From a checkpoint of a small transformer trained on Wikipedia: untied embeddings, normalized queries and keys.
Each number is 128 + 24 x the weight over the matrix's rms, rounded and kept within 0 to 255. Layers, rows and columns count from 0. Numbers have three digits each.

# layer 2 MLP down (transposed), 512x128, rms 0.19, rows 369-394, columns 0-127
141117170102138102157154079150123172096091154120160101125166082126134129145139114147084122132083105154122069091179099121125104064133132152177103102115089113146122060152144148127144147144144178110100138142123111115137114105115129162125110119158163111099096169118105090149135149144145143112117154133145128110132128111104135136147111112136160119113110110122132175126097127102098144132118
116089137155105158082118147163120120110111176149092107118153138169078127120162139148161100127146072127145138096105130122125095139142159128125103109146164141126145083145136191165132116130125124111124091140137110135164130117095090107108129134126149118165116096148123145136132154126144130138124040093115126108166152141139118120121115141119155135143106112153100043139134109141070166112169
114178170103147125084124111068134144136116155128129114134114124118125162118077138123120109154101099109100148106093131137107113094127146135086116126128103100100134101080168127124114127148155124087160178132186162126115114161110152103188132134083105157144150118142102172123096128092113108087160086127110130130142136153113099129130108119124128129123139157133147112115173135113137117136147
173137115120126137157050099161116144078123155101138096102141052155084149114153085140132137133117127137139096156088094146132125099137115124114168169158141134122118135143113094138101115116134086126111171109117118101112113133129130133103114169154125133094131147090095131107125123089153110120137096109123130126119132137123115125112162147117119095098158159117140093097106151077187114128133
151137139128091141116173122134109081160148114114121165110157131171118164118095105143123124139129085133106112122135109140151176144117113130112117096134148109144154127106116136084117133075137137136117097147123119125160093115140142132151109124119124099155118128107112141115123091105133153137106140132153169151059121146179149119117129136123073114172151130169162095188132094076085120120161
149121112165143111085102111130131108119084145120091093142177086145137095134082152121123097128136114134110113125161128121086158095138092147160098149145120134165116173132173113123174129073204136146142106142136152130112076147122158099130110126143115111106150184159119111167120129131174115141202084142087116130099123101142153088128094158109109125142106136060092110100142145130121130133169
124122118145130141124102123083139079094169138145095111134089135117121136144145186175101131135140112129105175143084164104165149109111145184134115107127119140097153132133097134119145090120075143094084134158092134120131163117094128200109133106106107139083109112094142102086169145149112100140120091099113123113086120104113102116160098112132169166135084127117111099161137136130116151117105
099153109110168094150164129105130096183150127147134087148132162094147095100112122111127133104150143128098090105153139138152115098065108154109145177098120123121102149096177132104123092140117132107116115123205088146110096166120162148144117113124112133158130164157123118067117131120109101081139135126100134137097074118110069128173127119210180157126140097123136106144121109157143184140142
097165118132162152130130131142109153154112092122141140126128158122131118130150104137145126106116133135124091113085134116125112136155132124161087103149100096133150123102127108129104167134139120120107126139150136117127127137114139148106126113094141133127110147088135098107141106164155109135160124118109122120122141178126147097171123158110135145123115131131161119121140104107149111155107
121099095113098071176117128111109115126118151135161164149145087140117065130098122109143097106149158088105138112146110100135148144168125153123151115125107152110099142161084114127157149120113094183147082124082143095145139105158124127111180110111177124122128164122098131122142138099144131140107137172114148077183089132130089083103159051136164109118173162099126121128143092109102061061130
128112092114071111115091133140170122101152109105147150159130177168147151136104140128107132097062123191159176098152141139105110072087104148153088132136125098133111171103122167110176127190114117157094180082168116083085103113155129109153082121122112142119118144115096128111117114128165137151126122113105158151123151082122079118153122159146156124146092122089133134108099181135129105117110
148135148114139121116120121102082095116132093129142103113127112091138140108117124164164147148150069093147114101130173110103145150123121115110141065181094100130083140186131180162145112134129166148123120075133100127133147151108103122122127079105137116143108113137104138098143134100165128115119123122082088121150122142159132147123137155124162157116092153164135146112105118146159140185125
138123080139146133133108168150117070111129116146128184143072112126091085112126127109130139161149164124146132127124112149111141120129145107131160151167135102101090066151141107120117122162113145108128128100098120155145098139127148162112128145142117098102167145123132141123164111143122156134143111107098112123152149108078099155159122112115123117138147123108133139180137148120111114153131
115109150105101112095137125149123137085146159075125106117131146132111115109124127128095110121145156126137066111102113111105130131132105164128170077116111118121144124121084154142126149123129102132111138163122150107122133104091104123158132122101113131126143115121155151080120127130148138143143153095117121147132115131096174151164108079147113109125144150183133133157147104111106090128114
141153142127126091147102114142128125147139128136137160151110088129119135130147123120128133118094146110139094095163133123093100132133083141116124138112126152103121105090084111152113107121109146121061110110160139100147166099109132127143124121140145137122110124091121158123153140111159128157103161102138134138152167114179064152141103113121089134140138155147147104142131150151146098127143
123143126105117162127140079137140137140141159153163123124149154145161168102075112165150144102142111126090111124135136120081140195084126054129085117146120112138087127126140136107134147193169133143161125133187120124121118106133146138101151201149194150115089096089101139139164149138108130126137127132112132127138125155139140102123113091158157122127121087087103155147158106120088098101108
087119131137121097093145143116108094147118128126109138133124102158149145091099139135122084158125125146181126152147097133060128094141098169169148128090147123136176135111112127129162138142089137150123153127119069124102133146105085126128152101152141132114122094167121117136116127116117086129120121139105126193133138106134130140134095101086113171106148151149116104158125151200129168118138
130128132127122114134133142127132126125133122122132113132128128128125134134129128126137129130133131132126125124137138117124137127115128123132127129138132130133132132126131134139129126127136129132136127123127127149135128133146127135128124133123129131124119123120135125120126126125128120114130131135126132128135129132125139137121126125136129130132132127117130118124137120135115140136117
163126106131109106076152120130122114141130124154114123102119129097161141160097149139115130141158131125137149123100119138133157116091126153118097115122144116115118117148148114138101142167111142122137161112145156153090142145112136144116119162121124146157151099136127108179117149131115138137133159138177149112093125118144070103170125075084146122124140165112166131105146126080109106154113
090127105107140107141147123097100130095153167102147082151163113106128119139105166126110093125125122124124120108122083121122139110081191129141146144111142127151136124153127118093117148117115109095125100145093099136117124144140126148081117177131095126143154105114143099121113109140117103094100169107121098105138113086145104143151125170122170125139122120120170087123108094133134172096115
112168115144128164122139133108153134165119120113112119127136073118104155147113105138128106160108127150131148150106151150134136129116104124173129152150125163085134118116130136100141079169109102134125136110134159142147132182143139141133119118117135113134138147105136144138132206127161133120165116125169093115138094125144152122107113131144119115135139101127080127125132119158105152121115
147081121120124157112142155134108115122102142113114159116097129141138150150125125107176152144093160167118171120104096157094125115168128101158149185128167140160149100156113083168114122126109161153104164049102110092157102136179103133128087168106136109069105143166083150132146153127122137150113169103126173122156105106145088120119138120120172111119114119132142106140081158089111169135111
144166123140116094136136122140144135103099173126110084132130072129154151137163142114083097174148111150138140105123132108117141151175098145122134070149122119130080128109116102065111112123166096171145149107104133152162118135128158103101126113107110146137146154111129159159125157149122123135099122155149145092111139113091081158120123179145152131183157134126145102111154150160100139140145
156144089128119128133132093140156149134144154169147102144143108126125091150093126114100177081095132199141163133100086105151093138108133205142135101179109141138140140125130126103149142109150141064120104126125166126110115134124177158135114100146096106137116128086095108092146172176097129147189130138139150118137086108151127142119123103119142156128101138104134127096163088120174104136106
149155146137087083129115131121102146100170124114130143121156102112139166119106121134165152148125128144144146121132143090161125137126135104144092169170102122105133116091119143188144149161138124086131111131118083140135129117092146102120115120126136160114095149122107104146118098120153097120142163125173129106116111119114121116087084104109123139142110132164147115130107149124099111124181
120153120072155134120086136096150093088125131145112127089066147072128128173077125145091126181083152166146154152155161143127089148107114107177120165118154120134112105126184150133164142140139071096125151108123106174105111145125117134132108117168142170133109092111159170138168115124131115144142149166173082115091154105151158108120097121138100139158132122107137137092104122167134098152154
# layer 2 MLP up, 512x128, rms 0.214, rows 370-394, columns 0-127
099124141119125190101115105095139137149155129078205132117101115127142179143157094138103130119133151141123149130183137108155112193113131140088141156090148155168140104143164118100090139139115087124129105111126108145081123120091115102107103136085088147180174151163092118138137147121139159128129136141163096119190149146144124149120129129155123114112132124070140156115132129112154126141106
132140158132140112123161133103150110113102126155115167122101145101137141110122151160121104126115136125135100140145115127143127128119116095119107192126145109138132153107083102154152120179093126121140156157134161121159116118121074110131170121149108156138155076091168132116126181143134139127134108145173131117151150108128127133114139178100147132160108118080098152131100091141130147150127
145174123169148118115136109071025099099106125113067082125122165126113156116165093099095156152161123101053117132174131093166109114139171148116147138113085153150110082112149134135109122121127147135087140159104103104156122135147117106182107157105128163154149121132130146126061109125136142092191102103120099145112158118165129103127170129076188088141140107096113148118125108143133105142110
127116099128117110151116176127107129088080166133162151131150137101101072120120122112118135142146145125128152163123139163180129128121127074084107182057129084149099189113130163157167095142162147148098146160195113088177084138135127130122150130160149135105158078098129092157107182131142133097126117128117125119139126115107102111106127118163146096125167151109122069120089145125128137095082
070176142128122160112142115142138145137143203145181129137155129128166121103147184128144120115124121116125148193078100148117128160082140131068131106117095143116125112135119115109075104098161085153138147099139143124112096131125127117054151142096149105123127129136161110129109131152126113139151151143112123149113169088144154119124105112120132114128132155086171093163155135096136097128139
136148089123165132126132142081114121101151152107098132107130109127179119170149074150103142081084089132118153156112161129142089143148172134148093132109112125130126169106131098155076093144138154090167098143120100134115128108141155167113166113141139112136110168109120110126112114157087122148155156133122097159119153113113147166098128137150095129094126109084159098137121102137109107151120
080130134161143099121101147139162114116135133180121097117080106097132120174122105146134100068107153139126110149126132197134146159101100104153104125095104123156102144077157156087109125150109125121125100141130162129142114145163187104168091174161157058142140178116127135096097154140130096078128121120167162143108136150135118087089115148122125136092141061136137125136095109142041141135122
140106142141135143128143134116110124096111157095138113098151103113157129133122125146133099111138120144091128114099135122106118144105119114135084127125120123128128150130173106132068117119105127115142145114117127132081118113107136128133111140097124098125126144144140148087113119109125137154156138119127151147149125128119125126150125107124082131113121129119106127133091123129103131147119
117108128119124153127113106175130137123160157122066066118096136133094125068145141158123118070132118129109073132154136150135118184092123094102159148131102158152145127127124143109121142132174104187140142109160097101130124111128135110116133120142141082141101127151141167141182138133121156090145123179135094137158110188093149108085138103125082102163082164111120142151108113085097130149127
112112146105124159201161148156138107125086143138166126140147099107110114184108160139145145150147166133092095144160206135193089120150128177140102117160127103119142094113084128125077098142163161138145086076141157168094122101114118143138115176150104120113143077160158144173165072113143098170149136125120078167187140102144128084151140108105163114150161102112106101083127081151134156140138
136157157145153137137153187098155121134145148116164103117189091143120144141127121141132129138106138117145152095146090181142155156130121108124173120156106139123134122176118122150071109187132117157140132135142114139129103107111123153137141135122118130158109119131160129125164108113153113130115100120149124176150134132142127091123121126080125150093117148114093126060150149109173144152117
104126114124136116148110124111116206091133148104130124092116100121158141124085119136135116150153123148160143167108137163139144125072103127167110119143144139130184140110153136141121109152151115126099126114155136111100116129135107146125139134097123085117148145159150126140151111144137163105101127146139121146110130174141135142051097080152118159133118148099106157133123121115129125161119
117161081151134127146131129133150154148130102105126113154195145125119099079118148155144145116121147122113113154153165133158165151146173140140138151109118158152115092126121137119158123131121100111161152138143114110134123122137113094134156140176141172130157103142107096123139101148208110139139151115131149126100145146142132091136108135129117125120122133145101135127134104140142132137132
108117136160135152126112136138148155089116125096127149126132173089131124109125185118117130105131164135115119152125106129123117108119110132147145146120111155128101139159088146103129136117101107111142101123103142142167094126103115102138147087132117133142154131117114082111107169132147094124151114151135129117148116129151139134121119114109145130106141092136155159146144103106137129123146
185085083094114103095188123136105188089106142123119121076100149124134120133126205119116142110155149117094116133136143111168131090093101183121148139109122153139098164081071142130144121125135150139127138155145149144104120156104140101145106079187182112131107121122099104164121092095084124130130099164130081129148118148137113140123180090148117121165157119123121119092088123108094135128121
171121131131079122111179126132139112108113142112146174179088102165141096130153145132118072107121123150093175142143127116146133120112141113083130152126108126154078108169106115144117118140098124134103120134166124090099159089155077121111143114147120156142169126116139128147114185076136142119144109120147128131138118130142120096118177143181130136156107120136097156130111165140133112109137
121121127136129130136133130122122129130135125124123127129127132135128139124120128128127138124123128124126126138130124132127134123123128127134131126124125128136121130132129125123123120130132133134131132126129135132124121122131125120135137131126138128132123135131126112136130122132126125126126119120130128123133132135121134120129114123127127118130136128131121129134133130114128127128127
140118115193111123140102148172109150073118110101111102144120156110142110086136130135163100174133110133132111092110143125121111162117133123125158137159171115145137119125149095122135130104131144100148122141170128105136128136111116139135148114126183112083155127104100136083127104117138129104156105123090156134185139144091149132103108127205126153131129137092091137133137106124140152135154
130127132182107143136132088162105134118141078128137098105139110105167121121181129179134092115128126160105093077126127134110145142139124111084091120135150094146088172089115112121101131170158127139106156119136091129155082113133131129119124099130183122128130157126138126072130134121111122126122105153088094099142130140099128122107124074158119145100135148116135133156102122141080126138118
142131128115128157123114124093136148147120141110112140156134130138115120144137140149125146118114144145114135127160137134110151124109136140126152136131126141139141150127125132111139135138141145134169129149110134152131120115143125107105142172119126110123163140113139122121120153128126138131122143158140091125146130116147098136128150159109135133128153098099164115126165125130116112129110
126157125127166146163144144140112159142164086148087175155108163157152101126102150139123090108128118119082127108164149124157119142099105134126093115131103121093167158100086152103132149151130109164099196139188145129093065104159116090106132159173113147144125105102138110134159127162081116133142136098112109168102112130155173130109090108098121124110181148084123135113163118113117095128124
133130135170133118121093069150112127120188096110111089107091151086150174100155145168092144108100130122129155163144156147136154109087133149119119160109129141183103175118139090118178128091101110126131110089124123113124132147145104116151125121108117103166134129137140118163114143133131125097138112119115130128116113165106108130151120118105104170121144108121083189161125189161157115132182
131127097153106110126138088117134130127136146126105141130156120122127115109131146113126136121125109125143160123136127118145114126105157148106113144120141154158124133129122152102094123125119108143094114144143140161126106139143125095123123065123124125118147145130104120127140141156122138118139104135125130127144119155152164162140139122158129146112130157119123156137129152107128139135079
126110103132194178131136178137121128120073132118121090104134130129109141066148146119115109130143157071117145157135098134156130102101119116112147103109129099124112142124138118090092090107149166143119115127154117150147087133112084115135141145121150116165171167142171197107192116152137138110163142118117159170130141111139106118116136105105132088108140117156101130161108154140176146175044
165156145128120143131147092090137075112153112106148153087125096154151172122162136134104134147192142153167160109110123136126152113150218166116079168151093129152083144162129053127140111077136152153107115150130149113141107126168120119097131145077123180159166142187130066116152081096134125171084117111144156121068153120114136123092123189058112133133132146101128165167108141105132087094107